Weights of a small GPT-style language model, trained from scratch on English Wikipedia.
Size: 10 heads of 64, MLP 1792 tanh GELU.
Each number is 128 + 32 x the weight over its row's rms, rounded and kept within 0 to 255. Layers, rows and columns count from 0. The size above them is the row's rms in percent of the matrix's.

# layer 8 attention value, 640x448, rms 0.0496, rows 488-607, columns 224-279
size [ 95  97  96  95  98  96  93  95  92  92  96  92  90  92  87  95  87  97  94  96  90  91  93  92 105 105  98 107 104  99 100  98  99 109 102 106 101 104 108 111 103 107 102 103 100 107 105 105 102 102 103 106 107 105 103 104 109 100 100  98 102 107 100 105 104 101 102 106 100  97 105  97 107 103 101  98 106 101  98  99 101 104 105 101 109  97  98 100 101  96 100  99  95  98 107  95  97 101  92  91  99 103  96  98  96 100  98 100  96 102 104 100  98 100 101 104 100  99 101  97]
[[131 124 161 124 160  71 192 120 117 103 123  96 111 179 151  89 163 113  73 138 132  67 138 132 134 157 124 141 111 139 132 101 109 220 130  76 140 200 115 157 131 136 132 159 170 154 100 123 128 150  79 144 107 180 128 162]
 [140 116 108 101 140 126 130 202 172 178 119 118  76 112 120 148  83 134 159 146 100  66 114 156  93 178 100 130  88 145 108 155 138 196 120 131 165 112 120 176 146 150 113 120 107 122  86 166 133 134 111 139  93 132  91 133]
 [178 160  97 218 111 142  93 168  88  80  61 147 100 119 124 151 130 162  88 113 176 161  86 169 153  85 155 178 129 148 103 120 109 136  79 173 165 145 106 104 181 172  62 200 122  44 158 143 162 148 116 121 139 101 135 132]
 [ 87 124 168 173 143 120 142 197 151 149 116  80 102 161  79  65 144 154 114 125  88 131 165 112 137 118 139  49 123  45 115 109 151  98 129 129 136 123 190  99 201 128 134 147  99 109 118  91 159 119 138 131 101 181  96 148]
 [128 152 163 137 138  82  80  81  91 156 116 144 123  67 179 162 141 128 113 131 158  53 107 113 109 155  91 113 167 169 145 136  71  82 113 186 107 150 148  21  99 179 152  93 188 125 109 154 162  76 144 156 142 147  80 144]
 [110 110 209 158 111 170 100  78 108  84 129 153 111 127 113 124 126 171 183 141 100 159  86 154 169 138 156 134 106 113 125  79 133 114  95 154 116 131 179 135 159 150 159  89 137 119 131 167 108 143  98 136  91  86 120 175]
 [ 90 162 138 189  90 142 114  71 135 100 155 152  92 167 146  79 110 131 137  59 108 113 126 161 111 116  98  87  96 121 110 141  65 101  87 126  90 110 138 102 116 154  95 101 135 105 170 145 159 117 108 162 129 150 119  94]
 [169 100 123 142 138 196 160 162 109 183 104 106 144 141 138 109 104 109 139 163 131 108 181 161 173  81 142 179  89 124 120  88  98 122 136 117 182 137 169  78 180 180 139 155 114 127 121 132  65  89 112 127  89 168 119 113]
 [152  97  99 112 115 153 132  95 146 144  69 100  70 135 168 114 139 121 132 161 127 135 158  98 102 159 124 155 158 129 137 148 160 139 166  92 188 104 129 217 134 120 167  79 108 148 125 191 140 122  77 152 130  97 109 142]
 [225 145 104 105  92 135 139 111 115 150 100  82 183 143  95 175 141 155  61 124 162  92 123  92 146 118 178  87 128 113 134 133 149 110 205 103 132 239 107  52 129 107 160 149 105 149 115 120 154  85  87  70 131 114 138 120]
 [133 150 107 105 202 133 150 188 146  69 121 165  97 111 103 188 133 166 136 126 140  78 141  88 116 112 144 162  73 126 105 155 114 129 148 165 164  90 146 113 123 136 122 120 142 112 148 158 171 132 114 116 147 165 144 139]
 [143 141 120  92 113 114 122 137 120 109  61 120 168 126 135 128 142  97 128 169 140 148 132 144  96  71 101  95 153 130  92 165 130 104 106 136 112  69 116 115 134 185 141 150 130 105 118 105 139 134 123  70 195 138 119 105]
 [108 117  80 170  49 120 128 113  90 168 185  99 157  93 116 102 137 126 123 181 105 144 159 119 121 109 151 155 152 168 102 143 157 160 127  98 133 133 114 166 117  67 173 166 160 111 108 137 155 164 171 169 166 140  96  93]
 [138 221 114 103 166 187 101  85 138 141 136 162 139 113 138 154 112 107 135 143  69 147 191  71 126 191 158  64 156 162 109 124  94 180 114 118  99 131  95 113 157 120  78 130 113 156 138 118 161 132 140 123 123 156 170 154]
 [101 129  32 152 139 137  92 164 133  97 130 138 158 143 157  94 105 114 130 125 125  90 160 107 145  97 131 157  77 145 140 127 135  98 162 127  58 134 122 163 112 156 114 140 141 101 112 164 156  83 161 126 179  93 151  85]
 [140  70  79 161 126 166 131 179 121 115 140 177 140 173 120 182 137 176  72 155 147 109  53 109  98  85 105 130  95 126 140 136 123  97  92 117 142 119 130 164 111 131 116 107  87 162 124 113  48 136 109 160 154 140  99 209]
 [102  76 156 159 146 135 139 135 121 139 137 147  77 156 126 162 134  90  95 160 160 158 146 131 169 147 152 169 116 112 172 145 160 121 128 131 108 180 117 122 121 107  99 117 153  79 129 112 105 127 115 120 114 122 134 112]
 [124  92 129 164 147 101 112 129 159  88 128 171 103 118 116 135  66 167 133 131 134  44 144 105 112 161 135 126 130 133 146 107 185 100 106 207 111 143 125 108 118  77  85 113 119 161 158 134 111 132 152 149 147 132  68 196]
 [ 85 110  96 121 148 111  86 157 102 172 150 136 139  60 136 189 164 109 117 169 165  94  81 137 167 108 163  55 149 151 122 180 135 157 150 102 109 138  68 123  80 140 152 117 131 128 169 114  53 148 171 111 161 122 107 215]
 [154 145 161 177 156  86 156 114 192 127 137 137 104 165 129 142 134  98 112 191 177  82  88 126 129 140 113 115 124 103 148 204 123 119 151 153 155  72  80 194 140 122 148 153 186 102 165 156 131 105 116  91 130 178 141 148]
 [116 133  73  85 120 161 151 111  99 154 144 170 120 107 144 104 108 182  94 145 176 112 140 123 151 110 139 234  41 144  79 104 123 147  78 119 122 152  95  90 130 150 134 152  76 159 157 108 154 128 143 127 135  82 170 151]
 [ 84 135 142 183  96 123 142  68 110  85 174 158  62 103 167 181 111 226 108 110 125 105 122 139 154 108 165 159 171  87 138 132 140 107  94  82 148 126 150 105 159 126 128 179 107 123 141 140  81  91  90 114  97 135 113 201]
 [ 90 168 170 106 179  97 148 143  81  89 168 195 191 103 156 110 122 149 112 124 166 120  86 105 176 157 146 121  87 143  69 103 140 127  86 145 152 102 131 153 172  95 113 150 162 163 137 108 152 132  80 100 127 177 100 137]
 [101  50 112 103 140 177 138 186 123 112 205 111  37  91 127 135 181 163 122 147 117 153 187 155 132 120 116 149 128 134 110 113 139 106 107 146 110 146 140 151 125 147  98 123 143 142 156  88 174 124 119  83 140 123 148 156]
 [145 133  42 166 138  99 150 195 105 142 140 152  94 173 119 149 117 121  54  81 135 166  84  80  96 113 149 123  85  87 156 115 121 160 140 122 114 133 159 182 106 113 121 162 118 109 105 161 122 141  92 142 107 111  64 106]
 [ 98  69 160 141 161 127 139 150 166 107 141 134 189 111 152 160  86 128 190 173  93  88 140 116  84 156 113 187 201 119 148 111 119 157 129 111  98 128 142 117 138 144 154 134 124 109 179 142 146 151 150 108 156 147 113 119]
 [139  93 114 153 113 117 153  64 152  99 130 128 127 218 140  53  92 120 142 141 128 157 104  97 100 132 121 135  78 132  94 131 175 157 165 214 154 202 187 131 152 126 125 158 121 134  77 110 134 108 123 177 164 115 195 129]
 [136 152 174 157 102  55 133 145  71 141  97  91 120 137  97 151 139 140 134 182 120  93 109 148 123 106 123 205 101  61 104 106 115 149 157 147 136  88 119 145 132 128 147 186 109 112 112 126 144 100 135  94 162 197  89 171]
 [ 96 110 131 122 129  88  88 156  86 145 128 111 133  75 174 133 156  91  83 159 154  94  80 121 153 140 107 117 162  89 101  98 116  80 133 138 101 183  53 109  84 142  95 158 133 126 127 134 122 131 100 142 178 174 131  98]
 [109  67  74 164 149  96 103 158 115  86  85  79 132  99 119 123 155  90 141 115 154 100 115 156 180  75 146 173 109 140 155 131  91  76 127  84 124 128 129 128 146 119 150 153 126  83 145  84 126 165 114  78 126 120 155  92]
 [128 164 120 103  87 117 104 125 107 141 165 144 145  90 111 132 188 102 168  76 130 149 128 155 128 108 161 152 112 153 110 170 158 193 116  91 137 197 110 165  94  93 124 115 136 151  92 136 158  95 159 151 106 110 176  72]
 [142 130 153 123  82 158 136 132 115 137 114 182 116  87  91 134 150 130 147 118 107 197 120 150  68 159 117 169  99  51 112  82 145  96 161  79 135 176 101 123 123  94 123 179 111 115 104 154 124 112  99 138 105  82 141  95]
 [ 96  94 179 168 191 180 119 158 127 107 112 170 111 112 118 148 109  99 142  96  87 161 148 133 187 130 140  99  75  79 201 149 142 124  90 127 159  89 170 154 175  65 133 117 147 117  86 111 160 156 164 132 159 165 108 118]
 [130 126 127 119 110 149 185 174  96 141 136  94 131 126 168  85 106 173 147 141 127  82 104 119 127 135 234 147 131  70 130 149 177  97 128 137 116 104 164 138 123  88 148  96 134 171  94 135 151 122 151 135  91 138 167 131]
 [100 138 126 148 124 113 123 155 126  95 181 108  93 126 109  99 189 108 165 124 120 162 118  74 100 142 168 133 149 133 138 127 193 103  63 158 151 112 101 169  72 111 146 151 140 135 146 196 156 129 128 102 148 147 143 115]
 [152  38 129 120 166  66 127 139 134 168 147 126  90 105 112 121 138  70 126  92 151 147 132 153 137 129 102  94 166 140 119  95 197 115 131  91 158 113 156 161 143 168 127 174 154 117 180  85 171  93 128 126 118 160 130 149]
 [ 98 107 152  89  95  76 113 158 105 142 113 104 162 143 104 112 158 157 107 188 125 170 127  77 140 115 143 167 107  85 159 121 133 136 131 138 177 140 133 194 138  99  88  83 100  91 107 143  93 129 120 135 127 160 134 140]
 [121 127 163 120 176 122 176  96 154 142 102  98  67 110 113 175 162 169  94   0  99 149 161 132 138 213 113 122 107 148  41 133 147 152 131  90 186 119 147 145 143 135 138 187 119 102  70 129 107  86 185  40 103 146 156 140]
 [111 142 125 129 148 104 196  97 109 133  75 217 129 202 117 170 110 158 181 171 118 103  63 134 111 138 139 207  85 135 144 179 142 208 102  95 168 158  98 141 122  97  97 146 119 116 113 149  78 113 124  95 107 129 128 163]
 [139  77 153 117  83 162 142 171  95 133 111 126 122 143 106 148 147 119 200 120  89 159 132  86 112 151 150  71 149 163 185 155 118 149 102 148 171  95  72 121 148 126 108 123 152 151 156 152 177 124 149 122 104 141 105 175]
 [123 106 134 132 114 128 156 135 107 106 127 109 150 144  77 118 114 139 148 160  85 113 138  79 143  70 129 138 125 110 100 203 145 153 188 139 151 212 128 101  86 135 137  94 134 120  86 102 103 127  94 116 180 163 177  99]
 [108 150 118 147 102 139 144 121 160 138 137 140 156 141 103 126 113 123 181 114  60  91 104 106 115  83 152 140 114 166 181 163 138 106 157 185 154  48 124  62 102  54 101 104 182 150 174 141 124 152 129 142  86 104 139 148]
 [143 110 149 163 105 141 128 170 152  78 152 151 101 173 138 149 126 128 165 133 129 108  94 119 113  89  82 146 144 148  55 167 156 140 128 153 123 137 130 119 169 177 152  95 150  91 147 196 165  90 129 136 176 133 138 118]
 [108 129 127  95 132 143  88 168 162  87  93  96 112 140 111 134  85 149 137 148  88 140 148 133 143 122  91 173 145 152 106 162 116 160  96  93 100 128 152 117 129 213 151 125 208 135 156 112  97 119 136 124 136 142 181 124]
 [129 174 155 129 168 146 138  74  95 111 158 202 140 153 142 167 113 129  76 151 161 111 110 100 138 172 101 189 126 113 121 119 135 162 122 128 123 191 121 134 126 185 186 143 118 152 170 112  71 126  93 155 148 139  96 133]
 [185 105 112 133 160 158 112 156 140 174 168 104  95 101 112 102 139 143 117 145 143 125 145 164 160 117 143 104 144  57 127 135 123 145 106 103  83 173 160  66 123 125  82 126 133 144 130 129 179 175 111 115 164 113 141 131]
 [105 111 138 174 156 115  88  87 123 218 119 128 113  89 112 169  81 129 148 154 108 132 190  75 107 122 171  54 123 139 131  97 123 142 164 160 106 132 137 141 100  38 148 139  67  73 116  95 129  85 121  84 113 101 106 154]
 [ 81  99 135 136 100 134 113 115  79  95  94 212 143  95 127 158 182 161  72 121  35 146 137 164 151 161 127 149  64  88 128 168 108 158 151 152 144 110 158 145  97  93  91 159 130 184 150 169 111 144 139 101 120 134 140 205]
 [127 119 149 109 115 118 123 139 151 154 163 140 159 189 137  91 124 172 138 119 136 151 145 146  99 150 134 111  96 144 107  89  92  99  86 105 140 119 124 128  92 136 101 143  50 129 169 153 162 101 159 169 184 156 126  52]
 [142 131 188 115 154 112 109 214  70 138 132 174 120 125  96 126 124 146 111 126 126 159 133 133 102 153  70 138 113  96 165 105 107 141 129 110  75 162 107  62 147 166 174 127 139 162 125 159 176 139 107  94 172 106 150  90]
 [153 110 143 143  95  61 108 150 154  88 158 148  80 131  82 109 170 112 168 147  95  86 149 100  99 134 138 134  80  68 107 124 101  93 122  96 115  38  73 165 128 121  72 197  91  96 157 166 158 137 141 110  80 111  83 145]
 [ 83 159 149 140 120 224 115 120 148  78 165 183 115 104 104 108  75 124 194 117 163 121 148 150 174 150 156 121 109 134 140 136 128 136 130 119 100 151  92 136 151 119 122 221 124 173 162 177 167 117 173 171 122 152 128 115]
 [163 125 161 136 146 110  94 121  99 130 108  40 100 138 132 153  83  91 127  78 137 116  91 121 152 129 198 101 113 129 110 116 145 193  88 131 144 134 150 148  91 139 161 158 186 187 129 150 112 114 147 163 122 100 141  86]
 [113  79  67 114  77 130 124 104  85  95 159 126 139 118 127  58 138  91 116 176 132 104 140 104  95 129 101 113 160  90 128  65 101 129 146 176 114 176 212 156 125 144 166 137 115 113 160 165 105 142 135  99 128  75 131  37]
 [107 149  99  49 148 110 158 101 167 121 172 135  80 114 101  97 166 124 103 157 104 120 126 130 138 144 100 137 124  67 126 126 129  36 142  84 116 110 130  92 151 116 122 121 117 171 127 107  83 148 147 149 103 126 159 164]
 [106 106 118 157 144 112  73 124 165 127  55 149 167 143  94 129 104 187 145 134 169 160  53  83  38  69 118 111 117 111  80  81  81 135 139 166 195 126  86 122 154 141 107  95 120 150 131 190  71 149 147 174 100 169 144 148]
 [ 97 105  75  43 173 131 151 155 111 185 113  65  71 156  92  96  81 120  99 152 135 144 138 170 133 128 139 102 120 125 107 130  69 111 153 109  62 112 159 139 134 113 149 107 150 106 146 107  63 121 107 185  97 131 123  55]
 [131 139 177 180 139 136 114 208 116 125  99 175 137 124 139 130 128 180 159 163 128 125  94 127 146 117 131 129 141 189 104 127  82 134  51 122 163 146  89 101  96 111 150 120 137 173 109 143 114 166 111 133  65 118 121 135]
 [165 124 113 170  86 156 110 109 147 105 110 192  95 137  98 119  95 176 129 137 139 132  35 176 150  83  62 103 150 109  77  97 140 193 179 100 158  97  96 176 119 155  54 149 114  60 109 119 128 160  97 223 123 126 187 137]
 [ 84 158 139  95  95 138 136 168 164 145 164 143 173 122 201 155 107 173 165 134 106 108 145 113 140 137 146 170 173 110  74  93 125 126 165 110  54  75 154 147 157 198 102  96 125 152 164 109  96 126 157 114  97 157 162 111]
 [145 142 109 106 121  65 103  66  93 121 134 143  94  85 146 156 212 119 141 105 117 150 165 139 170 104 128 113  72 152 150  93 155 166 152 115 116 115 159  97 104 139  61 104 113 129 128 115 102 137 122  93 106 128 112 137]
 [116 102 105 114 138 132 125 114  84 117 149 195 134  93 138 112  90 135 103 125 138 121 125 190 142 179 161 100 169  99 150 132  96  93 114 131 177  92 137 149 137 143  90 148 130 138 136 154 101 134 105 135  97 144 116  82]
 [109  80 136 112 116 129 191 179 145 100 102 145 177 172  98  71 140 107 155 108 105 123 136  93 100 120 131 106 155 141 125 127 160  96 134 121 164 113 157 120 120 123 108 125 119 121 171 111 174  95 159 173 136 150 181 155]
 [123 135 165 135  87 140 141  94  97 103 142 161 139 146 134 164 117  36  96  72 118 145 118  43 134 109 112 105  82 156  77  86 125 116 135 159 108 134  99 122  65  94 113 113 198  55 116 138 127 117 171 152 113 185  56 132]
 [128 147 122 113 133  65 166 153  88 178 128 102 103  77 152 181 166 166 162 213 119 143  67  84 114 170 137 116 181 137 131 129  75 102 123 106  85  91 139 131 126 136 106 201 114 105 124 120 143  81 163 146 131 142 109 150]
 [101 172 139 136 149 113 154 141 130 169 133 114 117 124 119 131 140 132 109 133 105 124  91  83 150  95 133 117 167  47 110 133 133 151 115 112 162 114 125 135  84 140 110  82  88 161 163 171 115  88 169 112 140  95  83 157]
 [122  95 125 122 124 138 116 161 173 140  95 107 123 128  84 173 128 132 172 104 142  97 134 103 113 209 117 143 101  96 145 103 176 124  96 193 148  88 178  94 143 170 145 161  99 108 184 136 191 133  99 143  99 161 128 189]
 [108 129 123 156  68 122 143 119 102 135 151 135  66 101 109 121 127 150 126 213 169 136 150 114 194 151 106  45 126 114 191 133 115 150 171  66  94 139 132 125 140 136  86  76 147 102 178 126 141 143 163 137 128 141 174 146]
 [113 104 153 128 125  79  96 125 104 146 140 124 105 124 152 130  81 146  72 129 150 137 124 149 141 160 171 164 113 112  85  87 135 171 133 140 150 120 142 131 180 101  99 174 165 105 133 114  98 144 123  74 128  90 147 126]
 [126 120 127 142 109  91 129 104 129 125 112 105 156 128 211 133 102  90 143  51 165  96  93 108 113 108 119  78 177 151 148 126 136  80 144 143 147 131 111 106 146  93 154 140 176 162  96 131 125 189 116 143 112 128 134  82]
 [116 113 128 114 175 124 114  96  84 103  78  90 137 100 108 144 116 120  89  67 138  76 180 118 134 158 142 149 106 105 155  99  42 118 148 123  89 108 173 148  66 138 119 108 153 117  80 132 149 194 110 174  82 102  80 113]
 [129  88 121 130 143 151 141 105 156 120 131 126 160 109 167 117  83  69 183  95 164 109 139 133 127  74 116 143  80 170 109 153  89  98 136 120 167 181 117 134 136 124 156 111  72 124  76 100 101  92 148 102 163 140 109 127]
 [ 93 148 140 183 111  84 182  98 134 107 159 144  99 153  93 149 108 197 186 166 142 175  98 151  55  93   3 116 190  97 110 156 122 133  81 153 149  96 163 100 160 151  61 108 126 116 119 157 135 131 139  90  83 137 115 104]
 [123 166 104 158 139 138  96 133 153 150 145 129 175 123  84 165  73  68 126  91 152 141 109  86 160 143 121  93  93 132 139 133 141  72 134  91 204 162 193 136 140 102  78  97 158 143 103 126 139  75 104 151 115 110 115 154]
 [168 103 124 160  84 111 121 123  74 120  81  87 112  85 184 173 169 126  77 114 104 141  64 169 152 113 167 111  62 133  84 139  71 134 141 112 159 125 141 163 140 109 148 108  90  70 123 128 186 117 110  90 145 127 118 148]
 [ 91 131 114 168 161 160 149 150 151 134 119 111 111 186  71 116 135 166 145 170 102  99  79 100 162  81 106 125 115 193 110 147 170 140 112 145 156 115 104 189 116 117 154 123 119 201 178 178 158 130 153 126 145 147 114 160]
 [175 191  88 165 109 138  84 180 153 181 174  86 107 134 126 121 138 118  95 115  96  89 119 166 158 114  32 175 127 147 125  99 125 104 158 116  95 136  38 134 110 193 118 118 135 173 118 125 136  98 131 164 140 135 102  82]
 [197 103 156 113 169 150 193 142 142 124 128 154 144 181  76 153 123 137 137 109 141 185 156 164  78 124 117 109 138 154 100  90  74 142 115 151 106 140 115  90 108 145 133 152 166 120 114 136 160 197 121 143  52 156 124 114]
 [119 119 124 105 148 152  73 128 126 110 156  96 100 133 175 188 138  94 153 145 124 136 170 178  70 136  79 132 156 116 188 168 124 135 186 113  72  76 110 153 131 139 101 175 128 133 158 150 137 144 154 154 132 130 146 137]
 [135 135 119  90  86  76  94 100 143 175 124 155 126  97 146  77 148 185 103  93 101 153 182 152 172 122 133 111  27 124 130 152  81 141 139 102  98  96 149 161  60 147 159 137 192 119 176 179  94 123 128  71 182  62 110 178]
 [ 86 128 138 144 212 167 147 117 130 147 133 185 121 127 183 177  89 207 133 160  96 133 151 107 121 112 135 152 179 131  95 171 120  98 134  75  95  68 113  72 133 166 123 143 116 130 103 131  68 187 109  75 120 159  89 118]
 [174 151 152  82 132  92 156 149  82  86 112 183 107 115 126 162 119 100 168 106 123 114 177 143  95 155  48  68 128 147 170 118 127 126 129 124 114 128  75 108 136 102 121 197  78 122 108 123  83 209 101 106 115 119  89 162]
 [112 131 136 165 150 172  91 101 176  89 137  51 166 175 118 117 134 157 231 195 140 125  84 150 167 157 143 185 172 191 129 165  80 133 161  89 109 162 161 137 164  75 142 156 157 136 152 128 113 117 106 109 100 127  76  82]
 [150 146 148 117 125 133 157 104 111 116 168 149 177  40 115 169 149 147  71 125 158 144 113 126 114 124 145 128 129 139  98  94 119 134 116 108 152 121 107 162 120  60 179 177  88 125  95 101 130  94 130  90 136 147 120 130]
 [156  96  80 135  74  53 124 119 134 118 101 172 114 174 104 131  82 176 204 144 157 150 145 112 137 104 109 162  79 113  74 136 139 183 125 116 161 123 131 138  84 129 154  95 131 121 125  60 117 106 144 110 164 164 123 123]
 [ 86 122 154 155 109 109 121 137 157 131 110 108 190  84 110 118  99 112 147 141 154 132  58 104 145 134 131  88 183 141 161 149 180 133 118 124 100 165 131 123 109 144 104 136 119  65  99 117  96 140  97 113 167 158 173 105]
 [153  92  59 128 153 142 134 158 130 156 126 104 108 118 162 105 103 120 137 138 137 140 112 139 118 113 129  72 134 140 140 142 130  89  76  91  72  74 169 164 104 105 170 122 101 126 164 144 135 151 195 125 133 151 129 102]
 [106  87  98 148 174 154 141 188  83 157 161  66 113 124  48 106  77 192 157  98  78 169 105 128 169  88 149 151 129  81 113  94 104  85  76 142 101 120  87 101 187 190 144 147 131 139 154 143 150 101 160 137 167 146 149  46]
 [163 102 136 182 190 173 182 131  82  94 122 155 186 152 117 144 124  64 106 163 102 117 160  80 149 161  70 131  91 124 162 159 147 161  91  45 186 121 137 165 165 124 154 118 132 156 158 147 106 138 112 103 161 149 114 234]
 [ 89 136 142 141 173  63 139 117 145 100 130 126 127 171 144 146 133 133 117  36 149 115 123 119 139  95 124 100 106 135  97  95 104 109 112 106 117  92 135 133 170 124 193 150  96 170 127 112 143 105 151  93 131  72 105 145]
 [103  78 164 132  66  76  98  83 123  82 140 151 117  93 127 130 102 156 139 123 132  77  95 138 132 166 172 139 114 113  61 107 170 180 117  82 155 121 107 143  87 177 144 105 135 118 105 112 138 118 109  97 122 130 143 111]
 [126 116 132 201 118 164 130 165 163  99  98 108 124 100 168  94 122 124 166 113 149 181  83  86 175  82 139 121 171 132 146 132 116  75 210 236 107 190 111 104 124 134 203 151 134 134  87 122 152 147 138  79 173 116 140 171]
 [118 145  76 132 163 170 142 124 116 120 138 131 161 135 144 133 139 114  89 108 142  93 142 159 153 109 158 133 123  81 130  72  66 111 111  88  99 144 134 110 166 122 139 108 132 170 122 109 129  54 193  92  92 134 162 127]
 [ 81 129 149  82 101 199 158 171 156 102 118 112 110 177 141 174 102 134  87 143  81 126 126  45 141 134  73 142  93 147 129 192 113 132 179 142 139 126  59 111 118 171  70 136 143 129 148 166 111 148 107 133 186 142 136 151]
 [129  76 137 182  87 162 145 173 108 147 162 115 134 136  85  87 150  75 114 143 180 151  69 129  94 137 106 183  92  87 126  91 141 142 200 155 128  94 119 168  84 134 147 174  86 106 156 113 144 122  79 139 154  73 130  98]
 [125 132 145 160 194  66 120 112 135 133 105 134 176 139 116 118 142 148 134  58 138 106 124  92 158  97 105 168 206  85 115 123 163 118 121 126 150  83 119 107 125 125 153 179 123 115 119 144 212 157  98 210  89  87  88 104]
 [153 132 143 134 156 149 148  97 154 108 180 167 134 128 146 119 170  88 115 118 107  57 180 193 134 147 121  81 103 130 105 152 130 106  93 123 120 101 113  83 137 161 131  67 105  86 151 112 183 134 115 141  83 155 147 120]
 [169 151 156 182  80  94 112 147  79 105 109 109 126 161 132 134 104 148 137 101 123  98 104 143 146 146 176 123 117 140  78 141 148 114 104 121 119 111 155 107 103 171 191 110 109 124  70 151 139 161  66  60 136 149 168  95]
 [100 171  85 120 149  98 159  88 135 101  61 143 106 120 151 108 168 123 145 168 135 122 117  86 157 133 117 115 132  77 136 157 216 108 105 149 159 124 205 173 162 102 122 158 152 156 176 130 160 158 158 141 136 139 119 111]
 [111 174 122  78  94 132 141 182 157 128  81 152 168 125  68 189 126 154 169  72 125 112 136 153 145 152  55 125 128 113 138 136 132  69 124  77 121 158 116 177 170  87 126 131 134  81 181 137 113 184 128 164 190 176 125 156]
 [166 115 219  83  90 140  98 115 151 166 138 142  96 113  90 129 130 124  73  92 198  93 163  82 108 103 132 127 124  78 156 129 148 178 166  37 142  90  72 154 114 132 121 101 123  85 145 116 155 139 113 138 131 152 125  89]
 [136  77 118 132 138  64 141 130 110 139 104 136 110 156  85 165 111  98 189 147 122 116 123 112 102 112 135 103 161 124 116 127 116  94  93 141 178 109 122 159 143 149 110 179  55 147  85 136 138 115 161 151 126 144 124 117]
 [165 145 160 140 146 197 125 150  69  91 109 125  98 118  90  86 161 117  92  93 174  87 118 116 137  67 177 176 172 131  92  92 154 163 136 139 164 158 129 153  51  93 150 186 121 123 132  99 136  78 130 181 149  91 142 123]
 [151 109 157 142  88 175 126  76 146 171 125 132 136 149  86 146 132 168 127 201  87 122 162 157 116 156  84 180 126  85 112 136 153  72 142  76 138 153 166  97 131 138 151  82 129 102 162 116 136 141 107 115 117 176 145 111]
 [ 73 131 145 137 112 132 196 170 157 150 149 180 124 108 142 165 146 135 100 119 166 131 144 201 145 133 143 147 146 102  86 119 135 127 105 127 137  85 131 151 144 109 142  99 151 131 126 159 119  99 120 173 161 139 103 129]
 [124 152 188 141 115  58  75 112 168 135 121 118 142 101 146 102 122 147 145 177  81 163 154 115 122 159 176 121 136 101 104 137 143 176 120  97 150  78 126 125 122 149 174 101 128 141 117  88 152 141 124 154 125 134 110 128]
 [106 146 164 101 116 146 139  93 173  82 106 165 153 194 170  75  94 199 135 152 151 120  89  69  70 139 149 173  87  96 130 110  88 128  70  78 126 117 117 141 138  82 148 131  72 167  82 159 106 174 115 165 132 125 165 133]
 [112 109 130 122 101 132 168 105  89 132 146 188  99 145 115  45 142 129 120 137 122 195  68  99 129 120  83 117 125  55 109 115  86 121 116 143 142 120 103 158 118 101 137 150 126 116 132  83 130 125  96 116  91  98  64 166]
 [103 121 169 181 156 164 126 105 163 176 149  67 112 115 125 164  92  97 127 102  92 106 125 185 143 149 147 123 112  95 144  84 131 100 111  95 181  89 130 126 111 133 181 110  92  87 195 164 161 212 136 109 124 152 141 222]
 [150 192 150 147 116 116 118 154 161 142 111 137 154 146 165 155 160 128 136 150 120 148 157 110  93 118 152 127 130 101  63 164 120 145 181 141  87  83 122 152 145  96 120 152  94 174 142 137 161 121 128 187 105 172 149  65]
 [175 132 188 134 119 119 140 122 115 125 135 106  85 143 138 100 152 116  69 151 106 153 156 124 161 136  80 158 173 165 106 101  81 145 169 120 101 152 173 106 151 111  56 159  71 125 159 117 187 100 130 152 131 137 163 113]
 [ 97 165 109 120  65 192 116 109  52  93 119 117 137 153 130 131  91 165 138  93 124 176 135 140 150 115 123 122 160 123 144  82 137 126 106 142 169 145 145 115 195 130 152 126 105 175 122  64  79  99 137 128 158 105 225 164]
 [154 147 174 149 148 180  93 138  81 114 138  85  88 144 153 138 177  96 120 133  77  94  82 110  92 124 177 160 166 106 120  66  86 144 146  85  89 103  68 130 185 112 153 140 179 105 188 117 171  76 152  80  96 101 137 123]
 [181 120 113 170 200  93 121 101  90 197 119  74  83  82 137 110 174 131  74 167 122  97 138  53 131 111 146  81 180 167 125 188 110 129 135 136  73 136 120 120 148 146 122 145 126 126 117 178 128 173 118 123  97 167 128 118]
 [ 85 131 139 134  92 146 132 108 131 151 142  96  87 143 183 124 104  91 109 147 111  22 121 131 108 138 148 178 174 134 108 107 133 171 138 155 135 103  69 132 108 131 164 111 144 122 108 107  86 130 131 141 131 126 116 149]
 [180 110 169 137  95 170  61 159 127 121 157 124 147 127  96  98 192 109  81 155 128 112 182 127 186  83 121 162 182 106  89 118 182 190 111 133 106 103 142 129 161 159 160 117 140  58 137 116 109 120 106 146 126 133 175 114]
 [145 132 146 125 161 162 166 196 123 105 196 162 174 124  69 123 151  97 105 101 117 158 116  98 115 150 100 128 153 176  59 158 120 163 180  92 122  98  99 111 169  91 186  96 105 130  94 124 178 127 156 144 152  62  94 139]
 [ 81 115 151 158 187 169 105 166 101 120  90  91 142 170 158 113 151 109 133 111  73 121 131 123  74 146 104 157  85 188 143 154 159 133 148 110 144 127 127 126  69 149 147 112 146 142 166 120 113 109  97  97 122 142  99 120]
 [ 90 110 177 106 137 195 179 181  78 135 148 115  82 107  85 118 150 126 154 171  96 103  97 119 102 187 129 132  92 124  80 158 121 139 108 163  97 136  73 101 123 134  53 107 134 171 131 148 113  64 111 129 186 150 173 143]
 [122 144 118 183 151 151  57  81 125 184 115  84 121  57 140 141 167 195  94 143 174 133  94 115 117 108 125 125 124 122 138 161 176 140 159 173  95 157 126 144 100 146  57 154 148 156  97  80  82 137  98  96 170 206 149 139]]